Part of a small language model's weights: 145M parameters, norms scaled by depth.
Each number is 200 + 20 x the weight over the matrix's rms, rounded and kept within 0 to 999. Layers, rows and columns count from 0.

# o: layer 9 attention output (transposed), 768x768, rms 0.0944, rows 500-511, columns 288-383
# v: layer 9 attention value, 768x768, rms 0.113, rows 501-511, columns 288-383
# q: layer 9 attention query, 768x768, rms 0.0999, rows 512-536, columns 288-383
# k: layer 9 attention key, 768x768, rms 0.103, rows 512-535, columns 288-383
o500,243,211,165,212,216,220,206,216,198,193,216,206,173,212,199,216,204,226,215,232,176,227,182,230,171,202,197,215,223,195,175,194,205,182,215,207,197,215,194,188,249,185,185,233,210,184,195,202,194,210,212,203,201,205,236,209,199,246,194,182,190,215,216,165,191,173,195,186,174,163,206,201,218,211,193,214,186,194,202,203,189,186,210,210,209,196,214,176,204,175,163,172,195,197,199,186
v501,195,195,184,161,188,155,193,188,204,194,185,199,221,190,192,193,228,199,194,219,209,201,179,181,209,203,232,196,194,216,192,181,174,186,179,210,187,212,235,175,201,196,179,184,195,204,234,201,210,186,202,180,182,189,201,222,227,189,230,213,207,181,215,220,168,225,201,257,200,209,238,240,199,205,222,236,193,212,218,235,193,191,198,194,187,194,213,214,217,190,223,192,196,209,187,148
o501,187,178,215,203,214,232,206,188,224,225,238,209,182,244,184,210,189,182,185,175,204,186,194,183,181,172,189,189,193,191,200,194,165,169,225,192,200,202,153,219,201,216,225,180,237,179,182,206,207,183,180,213,222,203,177,211,184,198,189,222,213,185,194,195,215,177,222,182,200,186,184,170,186,191,160,193,197,225,209,166,202,228,191,177,223,207,193,170,191,215,182,189,194,193,188,204
v502,201,160,197,210,181,228,212,220,200,222,186,213,209,208,228,208,219,219,216,230,168,189,186,199,188,205,198,208,220,210,183,196,234,215,143,217,215,186,200,251,178,210,200,211,256,223,198,202,175,192,224,182,215,194,228,210,246,176,174,204,260,175,187,185,183,188,194,224,237,202,218,195,217,187,191,178,190,244,195,220,202,178,164,189,188,228,189,174,203,248,185,214,207,193,184,200
o502,186,215,205,183,211,213,218,195,207,199,188,183,188,178,189,213,188,200,204,219,173,222,213,225,162,188,187,186,159,207,222,206,197,199,223,198,174,187,202,163,202,199,199,162,167,191,178,199,243,193,196,211,173,190,206,223,197,198,239,181,186,235,229,205,210,191,232,194,196,211,161,192,180,218,194,184,214,180,181,217,210,195,189,192,176,219,189,224,192,213,210,212,197,223,193,200
v503,197,218,200,212,168,194,187,188,215,194,206,196,235,209,225,228,201,220,225,176,195,190,179,198,174,207,176,168,223,175,222,198,196,199,204,210,183,238,235,212,196,202,193,196,183,177,231,213,240,237,233,208,229,222,185,208,188,193,184,190,215,201,184,169,168,204,210,214,211,173,206,202,196,201,211,189,196,190,232,180,166,194,194,191,236,179,222,174,206,167,169,215,216,203,192,177
o503,220,189,189,189,209,197,228,175,198,225,187,208,185,198,207,215,206,212,194,227,171,244,212,168,228,217,203,197,194,204,177,205,200,239,195,233,211,199,166,188,184,181,189,188,222,186,227,188,177,165,203,225,236,194,205,229,193,228,223,213,186,221,168,205,213,188,198,220,185,197,216,184,211,193,181,215,232,201,210,187,194,194,213,171,209,212,196,212,192,182,214,244,197,188,214,238
v504,169,205,202,200,224,174,207,209,235,211,202,207,229,202,226,185,201,200,207,195,200,203,208,181,186,193,157,196,174,181,228,189,185,190,188,183,166,204,245,194,179,221,202,196,177,208,191,196,237,187,237,175,201,214,215,164,198,225,185,140,196,198,207,210,170,209,206,236,188,179,220,205,205,181,198,199,215,231,194,205,198,187,251,160,211,212,218,192,181,185,221,172,193,127,161,174
o504,190,228,189,196,196,216,215,201,193,218,196,164,178,220,180,212,205,204,210,200,181,195,211,201,200,209,207,186,197,166,208,187,199,172,229,240,212,199,192,210,220,158,183,180,230,217,231,212,189,219,186,214,217,158,249,211,191,177,218,250,189,195,170,201,211,203,209,196,247,214,190,192,198,207,194,223,195,190,193,186,209,189,172,180,181,183,173,184,215,197,171,199,202,225,219,192
v505,193,208,173,199,224,210,212,197,186,205,217,197,248,230,203,199,161,213,202,190,140,236,203,205,188,189,176,193,200,190,205,202,236,188,200,196,167,232,182,222,169,222,226,210,247,200,194,201,201,205,196,163,200,215,228,221,194,172,201,183,217,180,207,194,194,231,148,177,175,173,205,187,224,192,210,207,197,186,187,206,192,187,211,214,172,207,195,169,162,215,206,202,223,169,188,188
o505,208,214,232,212,207,180,183,201,186,189,198,207,208,221,218,192,233,220,195,226,255,180,207,221,205,217,200,210,227,192,188,178,187,193,190,216,191,179,203,206,174,212,178,153,187,172,193,199,196,220,180,201,210,208,179,203,199,235,237,221,207,226,195,195,207,205,234,181,219,200,190,229,202,213,187,199,224,210,195,202,190,213,207,198,197,220,192,219,234,224,202,202,204,240,254,208
v506,230,199,158,218,206,173,202,183,193,236,173,208,225,211,241,172,199,178,203,214,202,172,191,213,210,221,169,216,179,172,140,188,192,175,166,215,213,211,188,179,220,188,198,195,198,190,185,196,181,200,181,195,209,222,197,234,185,190,199,178,189,200,231,199,219,231,173,217,204,191,229,214,203,191,183,178,201,203,208,218,167,188,178,200,194,208,172,194,194,195,159,187,191,188,216,203
o506,179,198,247,186,208,203,180,180,198,206,220,176,188,223,208,224,191,192,193,172,212,197,178,204,169,200,242,188,195,187,240,191,206,197,194,193,178,171,207,213,183,195,192,196,202,206,182,200,190,189,205,160,172,171,204,194,194,169,204,203,229,236,200,183,199,198,201,194,199,220,179,204,183,205,200,218,197,211,171,222,206,213,187,184,211,196,203,255,189,191,196,213,202,205,186,229
v507,242,199,256,238,188,174,204,183,206,197,210,200,224,200,199,163,242,185,192,161,149,178,228,217,200,197,200,159,197,179,205,211,215,200,206,204,199,226,210,167,184,150,188,210,214,240,195,200,181,213,203,174,196,178,212,223,191,194,198,193,217,196,194,198,233,176,220,225,213,184,201,205,226,209,207,213,216,202,194,211,232,184,225,189,213,154,183,225,229,162,214,174,200,228,226,210
o507,232,198,181,135,244,176,211,224,194,189,181,199,179,179,234,208,188,223,235,225,203,197,210,219,207,189,209,225,185,192,193,166,178,230,220,220,213,227,210,210,188,222,223,202,208,191,208,208,226,185,202,202,217,202,171,178,215,201,225,198,194,217,207,219,187,212,170,202,216,202,178,246,185,205,233,236,174,191,230,166,167,189,190,217,219,197,208,174,162,230,212,211,193,216,192,253
v508,195,186,166,194,238,264,201,181,183,192,219,196,178,225,225,200,176,220,198,174,202,156,223,210,177,193,222,193,184,204,165,182,196,211,180,233,190,170,188,180,200,204,201,192,201,196,203,215,224,202,172,158,240,227,177,190,196,187,206,208,230,185,204,195,194,238,223,225,205,205,209,207,204,186,180,237,190,208,194,206,196,213,201,215,203,222,207,179,192,164,174,193,204,180,214,204
o508,221,212,222,193,173,169,209,206,181,180,185,201,178,172,178,186,228,148,186,230,215,248,227,200,190,208,198,218,205,207,223,178,157,185,213,172,193,223,184,190,213,218,186,178,213,188,194,195,211,201,228,189,199,169,204,182,207,179,222,202,223,173,180,181,184,189,241,202,211,211,213,238,194,199,184,164,203,192,193,204,215,177,210,180,221,188,191,212,198,206,205,198,203,198,231,215
v509,217,221,232,179,194,189,191,196,188,189,237,236,198,195,185,189,183,200,199,203,216,184,216,200,231,217,236,174,196,212,212,168,209,196,175,202,189,173,223,184,212,180,189,198,205,211,193,192,178,213,214,216,214,177,204,201,209,182,206,166,196,180,187,174,180,203,213,221,192,214,170,202,184,214,194,186,193,203,205,192,227,194,189,210,170,172,215,206,200,189,173,195,189,182,200,211
o509,204,179,178,193,200,189,193,187,177,206,219,166,187,214,207,174,204,217,228,234,207,174,183,206,148,234,180,211,235,208,193,210,176,221,199,194,191,211,204,211,175,192,189,188,223,151,184,192,240,172,158,213,172,184,191,190,184,208,182,186,177,227,216,214,194,187,217,199,218,194,235,207,168,195,222,208,189,215,180,232,203,216,209,204,205,226,216,198,207,162,219,251,212,186,200,169
v510,222,192,214,203,203,183,220,227,216,224,157,189,170,208,225,195,205,211,221,224,214,188,183,202,229,218,217,187,194,210,205,186,158,222,178,217,213,222,188,213,197,202,231,224,202,177,174,178,223,215,211,188,207,202,176,187,185,176,189,189,186,218,215,185,188,171,175,220,190,158,221,219,220,189,244,200,214,185,161,199,181,219,222,193,185,206,224,194,179,222,148,228,205,229,230,219
o510,197,212,173,232,187,207,198,182,162,225,203,213,237,188,177,194,180,215,179,219,191,222,208,204,188,195,210,192,201,185,216,214,206,182,237,193,189,185,222,230,222,182,222,180,150,220,233,252,170,197,144,190,201,206,209,197,181,219,181,209,199,196,213,172,212,208,166,168,242,224,208,194,172,202,166,240,170,179,182,190,205,201,155,191,242,199,209,202,200,205,202,163,188,217,196,210
v511,192,202,216,182,170,167,239,215,163,207,242,198,216,201,226,229,200,214,204,189,177,210,183,149,194,182,207,233,203,202,192,230,216,219,209,183,185,208,209,184,222,209,196,196,233,224,221,218,218,217,185,205,217,213,197,216,216,195,180,162,196,176,189,195,196,215,201,172,185,229,212,157,214,210,225,202,207,197,208,178,221,161,191,234,182,205,182,169,179,234,180,197,203,260,188,176
o511,229,206,204,162,214,226,169,168,254,207,183,195,216,185,182,184,211,214,229,184,200,200,213,211,192,228,170,159,200,188,189,203,171,211,191,218,205,177,227,216,208,209,225,222,187,156,197,200,162,175,219,173,180,206,175,196,186,176,198,195,184,230,228,212,210,184,230,191,225,165,209,273,176,201,206,178,193,218,204,223,192,222,195,205,207,228,205,195,213,205,259,206,228,159,186,218
q512,188,179,212,209,205,199,204,198,175,224,185,231,204,233,186,224,172,186,197,178,225,213,197,195,201,211,192,203,200,188,172,210,227,149,200,201,210,210,218,212,218,188,183,183,158,157,183,183,185,189,173,205,218,190,194,184,186,222,158,198,193,216,200,197,203,207,184,206,228,230,197,191,212,165,221,215,205,200,216,229,198,200,221,195,187,218,192,230,195,226,240,188,182,227,200,239
k512,202,207,168,217,183,186,210,177,178,181,192,198,218,198,225,209,198,203,208,224,173,211,211,204,206,179,193,221,194,201,212,185,193,240,215,191,183,223,195,231,208,180,218,186,208,203,200,191,196,224,236,207,175,208,215,177,163,183,189,223,168,210,234,210,221,218,190,206,199,206,203,190,204,188,201,215,178,174,181,190,184,203,208,165,194,184,184,182,210,228,186,188,214,161,200,230
q513,160,200,199,242,195,176,208,216,194,201,220,200,173,193,191,196,196,205,206,211,191,199,223,199,166,176,224,186,175,217,233,179,171,187,178,206,230,220,249,181,200,224,176,170,158,191,231,188,189,190,195,220,181,194,193,248,205,191,183,182,201,240,192,194,176,195,207,220,207,201,245,185,216,189,209,222,192,180,217,210,202,219,200,209,203,213,211,171,196,210,196,204,197,197,229,183
k513,198,238,195,201,209,208,176,208,187,196,217,204,183,223,198,191,186,208,217,183,201,173,222,209,242,196,186,208,188,166,145,180,199,213,218,224,187,174,203,228,206,208,171,199,206,211,198,200,213,197,213,179,193,235,184,194,199,203,205,218,194,195,214,219,158,217,208,193,156,182,193,225,181,196,204,227,252,163,205,208,189,186,184,222,200,186,186,202,224,193,199,174,215,212,196,192
q514,206,229,193,215,208,224,205,206,222,222,204,188,195,211,237,197,189,193,223,207,224,200,166,217,213,188,212,203,183,178,211,211,205,185,217,189,205,210,164,186,205,212,184,177,212,184,216,188,200,188,182,181,212,191,182,200,199,230,186,179,185,177,221,221,193,218,193,213,203,200,182,214,196,227,195,216,204,199,194,242,190,189,166,204,184,190,203,226,218,208,197,180,185,196,190,206
k514,186,218,176,210,163,210,199,234,222,206,221,200,168,200,210,236,204,182,230,201,190,178,205,205,205,205,198,169,203,191,214,176,186,223,179,179,247,197,204,221,185,189,225,192,213,225,222,215,202,181,218,198,187,210,192,216,203,160,200,183,218,222,197,186,196,200,214,210,200,221,205,177,180,188,225,210,196,166,186,191,237,184,189,230,200,207,214,171,216,194,184,225,195,193,242,199
q515,197,170,190,171,181,198,174,206,207,193,221,213,203,187,178,195,219,206,188,197,171,198,205,206,224,197,215,190,174,179,254,194,193,227,194,136,208,187,196,157,207,161,193,224,200,208,197,204,187,196,191,236,217,172,187,196,211,165,195,202,209,217,229,198,175,186,216,166,217,212,157,229,191,183,247,186,175,218,215,171,198,197,216,220,161,213,177,187,208,137,212,235,188,180,210,227
k515,224,205,190,192,216,175,195,176,202,202,216,191,180,226,203,201,172,181,191,184,205,176,172,199,195,208,197,157,223,245,177,228,233,213,199,227,189,216,187,198,196,203,215,164,181,169,194,172,224,207,233,166,201,189,202,172,191,204,206,179,170,186,181,167,195,206,175,186,199,207,228,150,200,154,174,207,251,192,228,202,222,191,192,181,183,189,184,200,203,218,239,247,202,202,215,175
q516,227,158,196,214,221,233,201,203,221,187,198,221,181,192,206,213,214,227,218,192,158,264,234,203,213,209,204,179,226,201,179,217,180,217,212,206,221,211,206,191,172,218,193,188,141,182,222,165,209,159,211,188,241,174,183,196,196,235,178,194,201,194,172,192,184,200,164,155,210,193,185,213,184,223,183,209,200,198,196,219,200,202,149,204,182,212,212,206,198,223,211,181,182,197,214,174
k516,192,203,199,188,198,188,177,206,201,205,210,209,156,166,231,191,210,214,186,210,199,181,206,174,212,184,196,198,188,216,193,221,211,178,192,201,180,222,200,186,211,194,165,217,217,202,189,210,195,219,179,169,222,231,204,195,186,212,174,184,216,219,217,190,199,198,205,213,184,177,166,215,198,180,226,160,162,183,232,220,194,197,202,215,211,180,177,207,197,185,208,181,166,161,205,236
q517,208,205,185,227,206,188,181,170,210,206,206,195,198,201,213,182,186,195,217,165,156,216,187,175,187,164,210,187,201,188,188,204,195,188,215,200,206,165,208,213,226,176,199,217,144,224,219,176,193,233,206,205,188,183,200,233,195,164,213,190,208,176,192,222,184,203,208,186,211,203,223,174,193,166,230,208,201,183,204,222,231,202,196,195,220,203,197,190,176,209,214,198,187,233,184,243
k517,212,186,198,172,216,193,248,187,193,211,209,206,198,198,181,182,178,198,215,184,195,179,191,210,198,187,206,186,217,218,233,211,205,236,182,182,217,177,193,205,185,164,168,210,198,197,191,202,179,174,204,186,209,200,197,186,203,256,240,205,237,211,174,180,220,193,157,197,199,194,190,192,199,192,171,187,213,197,177,197,193,246,161,192,172,212,203,213,204,189,229,188,180,215,197,179
q518,234,215,217,231,184,205,199,225,203,182,182,246,207,177,232,224,209,243,219,218,201,212,196,216,205,220,211,195,202,208,178,210,188,214,187,173,180,200,194,215,204,201,213,195,185,212,210,183,214,186,223,189,212,223,202,196,190,178,192,210,163,187,207,195,202,185,222,185,186,221,224,163,183,221,196,201,169,219,170,174,196,206,210,202,204,181,197,184,213,193,185,211,181,218,226,176
k518,184,221,169,201,168,206,203,171,187,214,188,180,212,181,195,219,205,227,188,162,214,191,189,235,221,215,188,197,185,203,237,195,232,229,197,175,237,188,182,178,196,201,204,208,217,236,203,199,169,222,191,182,210,196,242,217,212,213,208,234,202,217,169,253,177,238,197,210,211,190,201,197,213,198,209,222,187,171,207,211,195,222,226,187,203,209,193,232,237,211,212,194,194,209,179,212
q519,180,181,178,195,222,172,181,202,185,191,212,188,217,237,203,200,203,202,166,193,198,180,191,193,204,164,182,167,235,216,205,194,218,187,173,190,160,201,224,180,182,192,187,208,199,152,234,207,216,197,202,221,181,158,216,205,199,185,219,209,204,221,199,171,211,193,205,199,174,180,146,191,235,159,192,180,216,208,232,188,208,189,212,171,222,228,212,204,168,205,210,219,198,171,181,201
k519,211,199,220,194,196,215,215,204,214,225,174,226,188,155,192,190,174,215,237,210,216,202,196,172,174,187,193,210,172,198,180,197,219,190,165,184,222,192,166,226,217,165,233,165,234,200,169,184,214,207,164,177,213,216,231,176,226,192,189,199,190,192,207,237,156,189,178,192,235,225,203,193,200,196,220,178,182,214,209,187,202,184,211,190,209,203,213,198,197,205,197,229,197,212,199,187
q520,190,178,166,227,182,246,209,196,182,193,169,163,170,202,182,222,227,226,216,184,188,230,204,151,168,265,241,214,186,204,215,210,190,186,217,219,198,204,162,149,199,197,194,192,186,226,220,205,229,201,179,236,184,186,178,215,201,204,231,192,207,178,186,207,211,214,226,188,212,212,207,192,206,214,203,201,215,177,221,173,192,204,200,188,179,197,206,203,170,208,197,189,203,162,195,191
k520,208,171,203,214,210,193,184,194,186,242,217,207,195,188,222,222,163,189,186,223,234,191,195,193,224,196,172,200,191,191,193,199,227,201,169,157,187,163,191,204,194,232,164,194,195,166,235,187,207,218,139,159,207,177,217,197,188,195,229,197,207,214,190,190,196,187,199,166,207,197,152,215,206,201,208,181,195,193,193,208,241,217,173,222,179,201,211,219,217,220,195,230,177,219,189,168
q521,195,203,193,259,207,208,186,216,197,191,229,218,228,176,210,187,205,220,200,173,195,174,224,194,211,167,206,222,217,222,213,177,203,206,214,217,176,206,200,199,184,176,201,205,214,233,207,181,241,212,194,248,190,202,196,215,186,166,196,195,195,191,255,177,196,198,234,247,207,228,202,185,168,237,199,194,212,228,201,182,171,212,217,183,213,219,226,239,233,183,181,208,239,209,176,187
k521,160,206,201,203,206,202,227,220,219,183,184,208,190,222,203,180,189,217,250,204,212,203,207,223,179,198,190,159,180,138,194,206,192,190,179,200,202,200,219,225,209,207,209,178,234,193,182,213,236,185,201,197,221,203,197,224,187,191,232,186,242,247,192,214,168,202,189,196,201,179,195,211,219,206,214,209,209,214,203,218,195,200,212,190,202,235,236,217,188,209,201,203,210,207,189,184
q522,188,190,195,170,224,171,195,196,222,187,210,213,234,205,205,158,201,208,197,255,230,200,214,220,233,184,179,187,163,186,175,199,238,183,164,169,168,217,203,172,176,215,187,211,208,174,209,189,214,189,193,193,232,185,178,187,184,204,176,204,203,224,235,174,193,179,179,216,188,220,184,192,232,184,185,210,183,190,221,197,200,220,245,213,215,226,204,218,212,194,208,224,213,212,210,197
k522,165,208,156,176,169,195,205,195,170,206,225,213,213,201,229,218,175,212,191,168,190,209,177,218,218,209,181,192,214,171,244,185,179,211,218,212,198,180,203,185,197,169,208,244,230,231,221,212,189,192,197,243,213,178,200,204,213,196,207,219,182,227,188,201,175,187,215,233,206,196,241,188,143,183,195,217,177,193,193,196,196,189,158,233,204,232,199,204,218,192,204,188,189,211,176,188
q523,207,176,180,206,213,195,189,200,220,231,200,196,213,170,161,190,212,193,196,216,203,206,187,196,187,207,205,180,190,212,179,256,228,186,201,235,253,216,238,203,158,227,200,212,204,165,173,220,181,171,197,202,241,201,174,170,218,171,191,185,192,177,187,192,256,216,183,160,227,187,169,189,218,212,175,171,168,214,211,197,220,253,184,216,196,207,161,192,236,154,197,194,199,219,196,193
k523,205,166,189,176,178,175,201,179,228,267,197,177,203,194,197,216,197,189,157,199,161,182,196,176,203,208,254,200,202,223,183,207,225,222,196,202,208,220,184,204,203,201,215,195,184,196,208,172,186,204,180,205,233,194,200,210,187,194,173,179,234,192,166,207,200,212,196,187,204,209,217,179,214,194,186,209,192,197,213,183,268,197,202,208,204,220,200,215,176,228,195,211,213,197,210,212
q524,185,185,203,229,192,213,206,182,224,214,186,163,172,176,193,210,196,189,217,191,195,182,194,212,197,183,219,220,215,181,222,185,215,206,197,233,230,177,199,209,218,183,205,187,189,183,203,209,184,189,175,213,212,209,186,226,202,191,192,208,204,192,208,230,219,210,173,136,214,182,235,202,194,219,193,209,221,192,190,191,210,220,201,236,192,191,218,218,201,178,207,180,186,222,195,214
k524,215,210,218,182,216,207,193,181,188,184,219,202,187,189,173,193,216,192,192,203,192,160,191,192,198,198,232,206,199,201,204,202,205,198,191,171,181,179,210,170,217,222,190,212,201,197,185,231,187,231,186,180,181,196,225,222,197,222,188,177,252,152,192,204,210,209,197,197,222,207,184,213,195,226,222,198,181,198,211,198,240,201,218,174,221,192,200,215,213,195,209,184,250,217,226,215
q525,201,195,208,219,170,225,197,200,168,164,195,162,223,170,219,229,191,164,194,191,198,195,171,206,231,212,216,214,205,218,186,201,186,168,186,200,171,197,184,197,214,204,213,204,198,253,203,167,201,176,175,219,157,193,221,196,174,195,217,211,168,162,240,201,186,185,217,211,245,206,214,219,185,152,191,236,212,209,201,207,233,195,164,170,187,184,181,185,220,195,220,212,186,197,204,209
k525,178,261,237,189,212,208,183,160,189,184,203,174,197,181,199,154,191,186,245,234,215,198,195,219,192,197,206,253,203,181,176,181,208,172,210,213,187,172,228,225,213,198,224,184,193,158,238,225,213,210,195,155,198,229,188,196,189,140,223,210,196,237,232,169,196,221,195,170,235,203,181,240,204,210,197,201,195,174,209,206,223,199,214,190,225,166,194,193,236,219,190,189,173,207,178,180
q526,166,193,171,213,188,212,178,180,202,213,209,192,180,204,181,168,227,202,233,208,194,215,197,210,209,233,144,210,217,176,222,182,181,194,190,210,219,171,182,218,219,215,148,213,204,186,184,210,188,202,204,193,198,185,185,211,158,201,157,203,179,175,175,203,222,192,205,186,198,176,215,212,183,207,191,238,179,219,203,200,214,190,196,221,192,186,195,194,163,169,187,163,196,228,192,169
k526,195,203,203,190,200,225,214,212,202,204,178,198,221,173,194,183,205,248,209,170,218,215,208,175,214,209,198,198,198,193,173,194,223,168,208,210,177,213,237,210,180,229,223,191,198,249,189,212,223,203,214,180,252,211,246,204,194,201,169,213,216,242,232,201,141,223,207,182,211,195,216,200,232,201,218,217,210,220,243,194,214,199,231,201,202,172,175,214,208,216,218,190,171,185,201,183
q527,204,233,196,201,161,190,182,209,175,199,196,185,189,251,235,200,196,184,196,212,172,196,180,223,202,227,203,199,200,202,184,203,219,220,256,195,174,207,150,198,208,227,172,183,199,228,218,180,174,185,187,219,188,204,192,239,240,180,233,192,196,213,211,195,199,161,197,211,207,162,157,198,234,215,216,173,180,213,175,209,192,205,208,190,221,208,185,217,174,213,224,205,211,195,198,173
k527,200,206,218,213,195,204,226,213,168,184,177,173,216,221,205,166,193,187,191,182,193,201,205,210,177,191,178,229,225,227,208,178,188,230,240,205,198,193,197,213,178,161,232,219,193,216,211,210,192,207,220,184,166,213,172,178,176,209,200,201,181,205,210,194,188,209,180,198,170,243,193,223,169,182,187,196,208,194,218,183,207,189,176,182,229,227,218,209,192,181,221,197,179,171,212,185
q528,198,208,171,219,213,187,219,244,179,189,209,193,220,203,202,181,205,225,203,203,197,217,185,209,202,221,226,193,201,182,186,175,211,214,186,180,192,219,198,160,208,187,211,204,205,178,190,185,212,215,180,198,194,195,178,218,192,191,189,192,209,181,210,150,221,205,235,201,174,195,198,146,199,182,188,186,206,199,210,202,202,189,214,151,235,220,176,207,219,188,168,194,236,210,233,217
k528,201,211,179,218,179,182,214,198,189,184,176,202,193,204,192,229,181,195,182,211,220,195,220,202,225,202,172,207,218,182,184,198,182,202,211,209,205,180,168,163,228,191,196,182,215,191,158,181,226,202,209,222,198,176,211,196,199,221,221,216,222,213,207,196,215,178,209,254,199,194,229,194,220,170,199,185,228,207,201,240,220,195,187,214,223,166,171,198,210,171,196,174,206,195,181,203
q529,193,183,188,214,190,209,216,207,248,210,179,204,225,174,188,200,185,216,236,224,232,201,222,233,196,196,201,212,203,186,180,176,170,219,187,212,229,235,195,166,187,171,168,231,180,192,210,215,221,197,198,155,202,226,210,180,182,180,179,179,211,194,199,199,201,195,183,203,192,185,187,192,202,213,180,208,200,218,171,181,193,187,220,225,180,204,199,156,209,174,197,220,191,204,200,213
k529,212,196,181,164,204,175,226,186,233,210,190,185,185,197,196,205,203,227,187,202,206,151,176,186,216,168,204,195,201,222,199,220,221,200,183,174,187,188,200,202,189,268,197,194,175,196,206,198,186,240,192,183,205,223,238,208,165,196,194,180,202,177,187,210,153,229,199,195,229,200,209,192,232,220,213,241,205,194,231,185,224,231,216,208,169,227,196,217,230,204,168,198,206,203,211,236
q530,184,179,153,226,174,184,182,209,182,196,198,217,178,214,215,209,182,245,204,186,188,211,185,199,208,215,210,194,181,210,174,233,184,199,197,187,202,215,180,189,170,198,223,179,191,212,206,209,227,217,188,255,195,211,218,224,219,190,186,203,191,195,227,157,197,212,214,208,162,189,182,204,180,196,210,179,198,189,206,194,218,198,184,174,234,215,204,229,161,193,225,208,205,208,189,205
k530,176,203,177,220,197,179,225,233,185,212,199,173,220,175,177,203,179,188,217,211,199,199,220,184,152,187,191,208,191,146,213,191,210,186,211,241,225,215,207,178,217,158,195,184,204,170,189,191,208,181,212,243,169,191,199,182,197,215,213,214,190,193,171,200,220,207,221,207,160,185,225,215,181,191,199,185,202,200,163,213,187,210,186,213,242,173,203,198,196,159,235,172,213,186,207,231
q531,239,202,216,204,193,200,215,190,218,197,153,196,182,232,190,214,220,214,228,223,203,215,185,207,206,195,173,197,218,181,192,188,214,209,188,193,206,215,189,203,213,227,190,226,197,200,202,180,202,193,221,173,226,190,195,201,213,186,210,232,191,215,205,191,212,179,207,209,171,217,208,168,204,219,212,172,200,211,199,209,212,182,194,186,223,248,216,209,217,208,168,191,199,210,177,199
k531,192,171,178,172,186,192,173,207,228,220,187,209,165,231,213,210,213,215,214,179,191,217,210,171,202,217,207,196,198,192,204,201,184,232,177,205,195,183,167,173,207,212,157,180,189,185,165,199,196,219,209,212,200,193,223,197,203,211,208,209,175,197,191,186,166,207,199,191,190,199,170,184,207,184,212,199,216,210,162,175,185,209,219,185,181,202,191,230,204,223,192,203,231,206,210,214
q532,200,196,190,199,206,194,172,184,233,207,202,156,192,211,186,190,179,203,196,164,189,217,233,196,208,185,182,219,193,202,188,222,179,226,218,182,208,182,221,209,238,201,165,180,179,208,210,207,223,177,224,219,188,225,227,223,156,206,159,219,162,186,172,175,201,173,181,225,185,197,235,212,184,176,195,189,201,184,196,195,201,215,182,199,182,188,211,212,210,201,262,233,200,239,198,194
k532,176,188,213,194,198,199,207,242,212,234,225,214,211,193,190,192,195,204,207,202,216,179,220,182,197,170,233,230,184,173,260,179,142,193,165,218,223,214,181,174,195,187,220,186,205,167,211,227,183,197,239,223,169,214,223,190,195,163,207,221,190,231,218,193,204,180,183,205,155,202,192,163,209,208,174,170,233,212,196,197,203,191,191,205,219,185,202,190,177,198,174,209,222,206,191,247
q533,228,209,180,210,223,223,158,195,214,189,191,197,196,231,192,242,224,176,187,193,200,217,220,172,184,190,201,185,191,213,187,204,169,165,191,174,186,194,229,153,172,210,169,204,239,194,191,201,189,199,182,220,194,182,224,169,195,188,185,227,212,214,171,194,206,170,204,221,176,170,232,192,204,225,186,174,208,171,216,193,208,175,194,206,210,163,222,219,193,180,162,222,230,188,261,206
k533,183,166,223,198,175,211,189,159,229,196,178,203,177,190,180,198,204,210,212,193,209,189,219,178,234,191,161,177,192,214,170,207,207,194,191,208,209,207,188,212,213,211,187,187,180,207,197,237,199,212,211,201,216,195,243,205,209,169,210,218,215,197,221,183,194,183,232,216,220,199,178,159,231,196,182,177,219,189,209,219,280,169,219,175,221,186,205,208,204,202,159,219,237,192,186,150
q534,175,201,237,126,201,200,249,194,209,222,200,205,197,186,203,231,196,195,200,209,214,184,217,172,213,202,214,200,196,224,212,181,162,194,216,197,218,178,207,172,223,246,176,221,243,204,186,175,190,219,183,164,210,176,185,187,214,191,199,213,208,204,174,239,211,201,223,210,189,220,182,174,195,226,196,190,218,228,193,208,227,183,197,201,230,192,229,209,208,209,195,184,197,182,195,231
k534,179,229,215,187,164,191,190,144,225,198,194,182,186,226,186,228,233,184,192,217,185,169,219,221,232,214,180,185,195,190,163,196,192,234,194,197,187,188,179,185,195,169,195,199,208,239,206,162,158,223,185,170,207,228,208,215,192,228,195,212,213,153,212,188,185,214,206,184,203,194,223,186,193,216,159,246,185,190,250,203,217,198,234,179,178,212,203,179,211,224,153,223,224,223,185,183
q535,164,177,174,215,247,188,220,270,179,207,215,211,202,162,200,191,212,207,187,202,215,181,241,202,205,212,210,208,199,206,206,185,247,220,205,183,180,209,239,210,211,196,203,202,215,210,193,186,176,188,196,190,186,201,191,222,206,188,191,181,192,178,210,187,195,206,205,186,221,195,219,219,182,200,172,216,169,141,199,188,205,221,229,204,160,193,204,228,224,191,202,194,203,190,208,190
k535,204,204,209,169,218,211,232,249,215,187,217,204,227,185,210,192,177,175,224,213,160,199,187,244,180,161,215,226,167,150,207,210,168,191,177,204,196,208,193,221,236,227,202,201,218,242,193,186,189,207,188,238,202,178,207,198,190,205,202,216,207,190,182,198,189,201,180,203,190,183,209,216,220,201,171,196,163,178,202,184,173,200,201,232,219,173,173,195,185,208,223,242,197,212,192,214
q536,198,214,231,175,219,196,233,214,146,168,212,210,208,205,179,194,231,206,207,209,220,184,237,203,188,213,213,189,201,210,221,190,212,213,189,240,197,202,199,211,205,236,172,183,223,219,181,168,196,193,201,178,206,202,192,187,217,169,214,208,249,219,169,238,224,197,219,182,178,176,207,206,194,230,187,215,203,213,207,200,186,219,186,236,208,201,211,198,189,183,182,192,201,155,207,185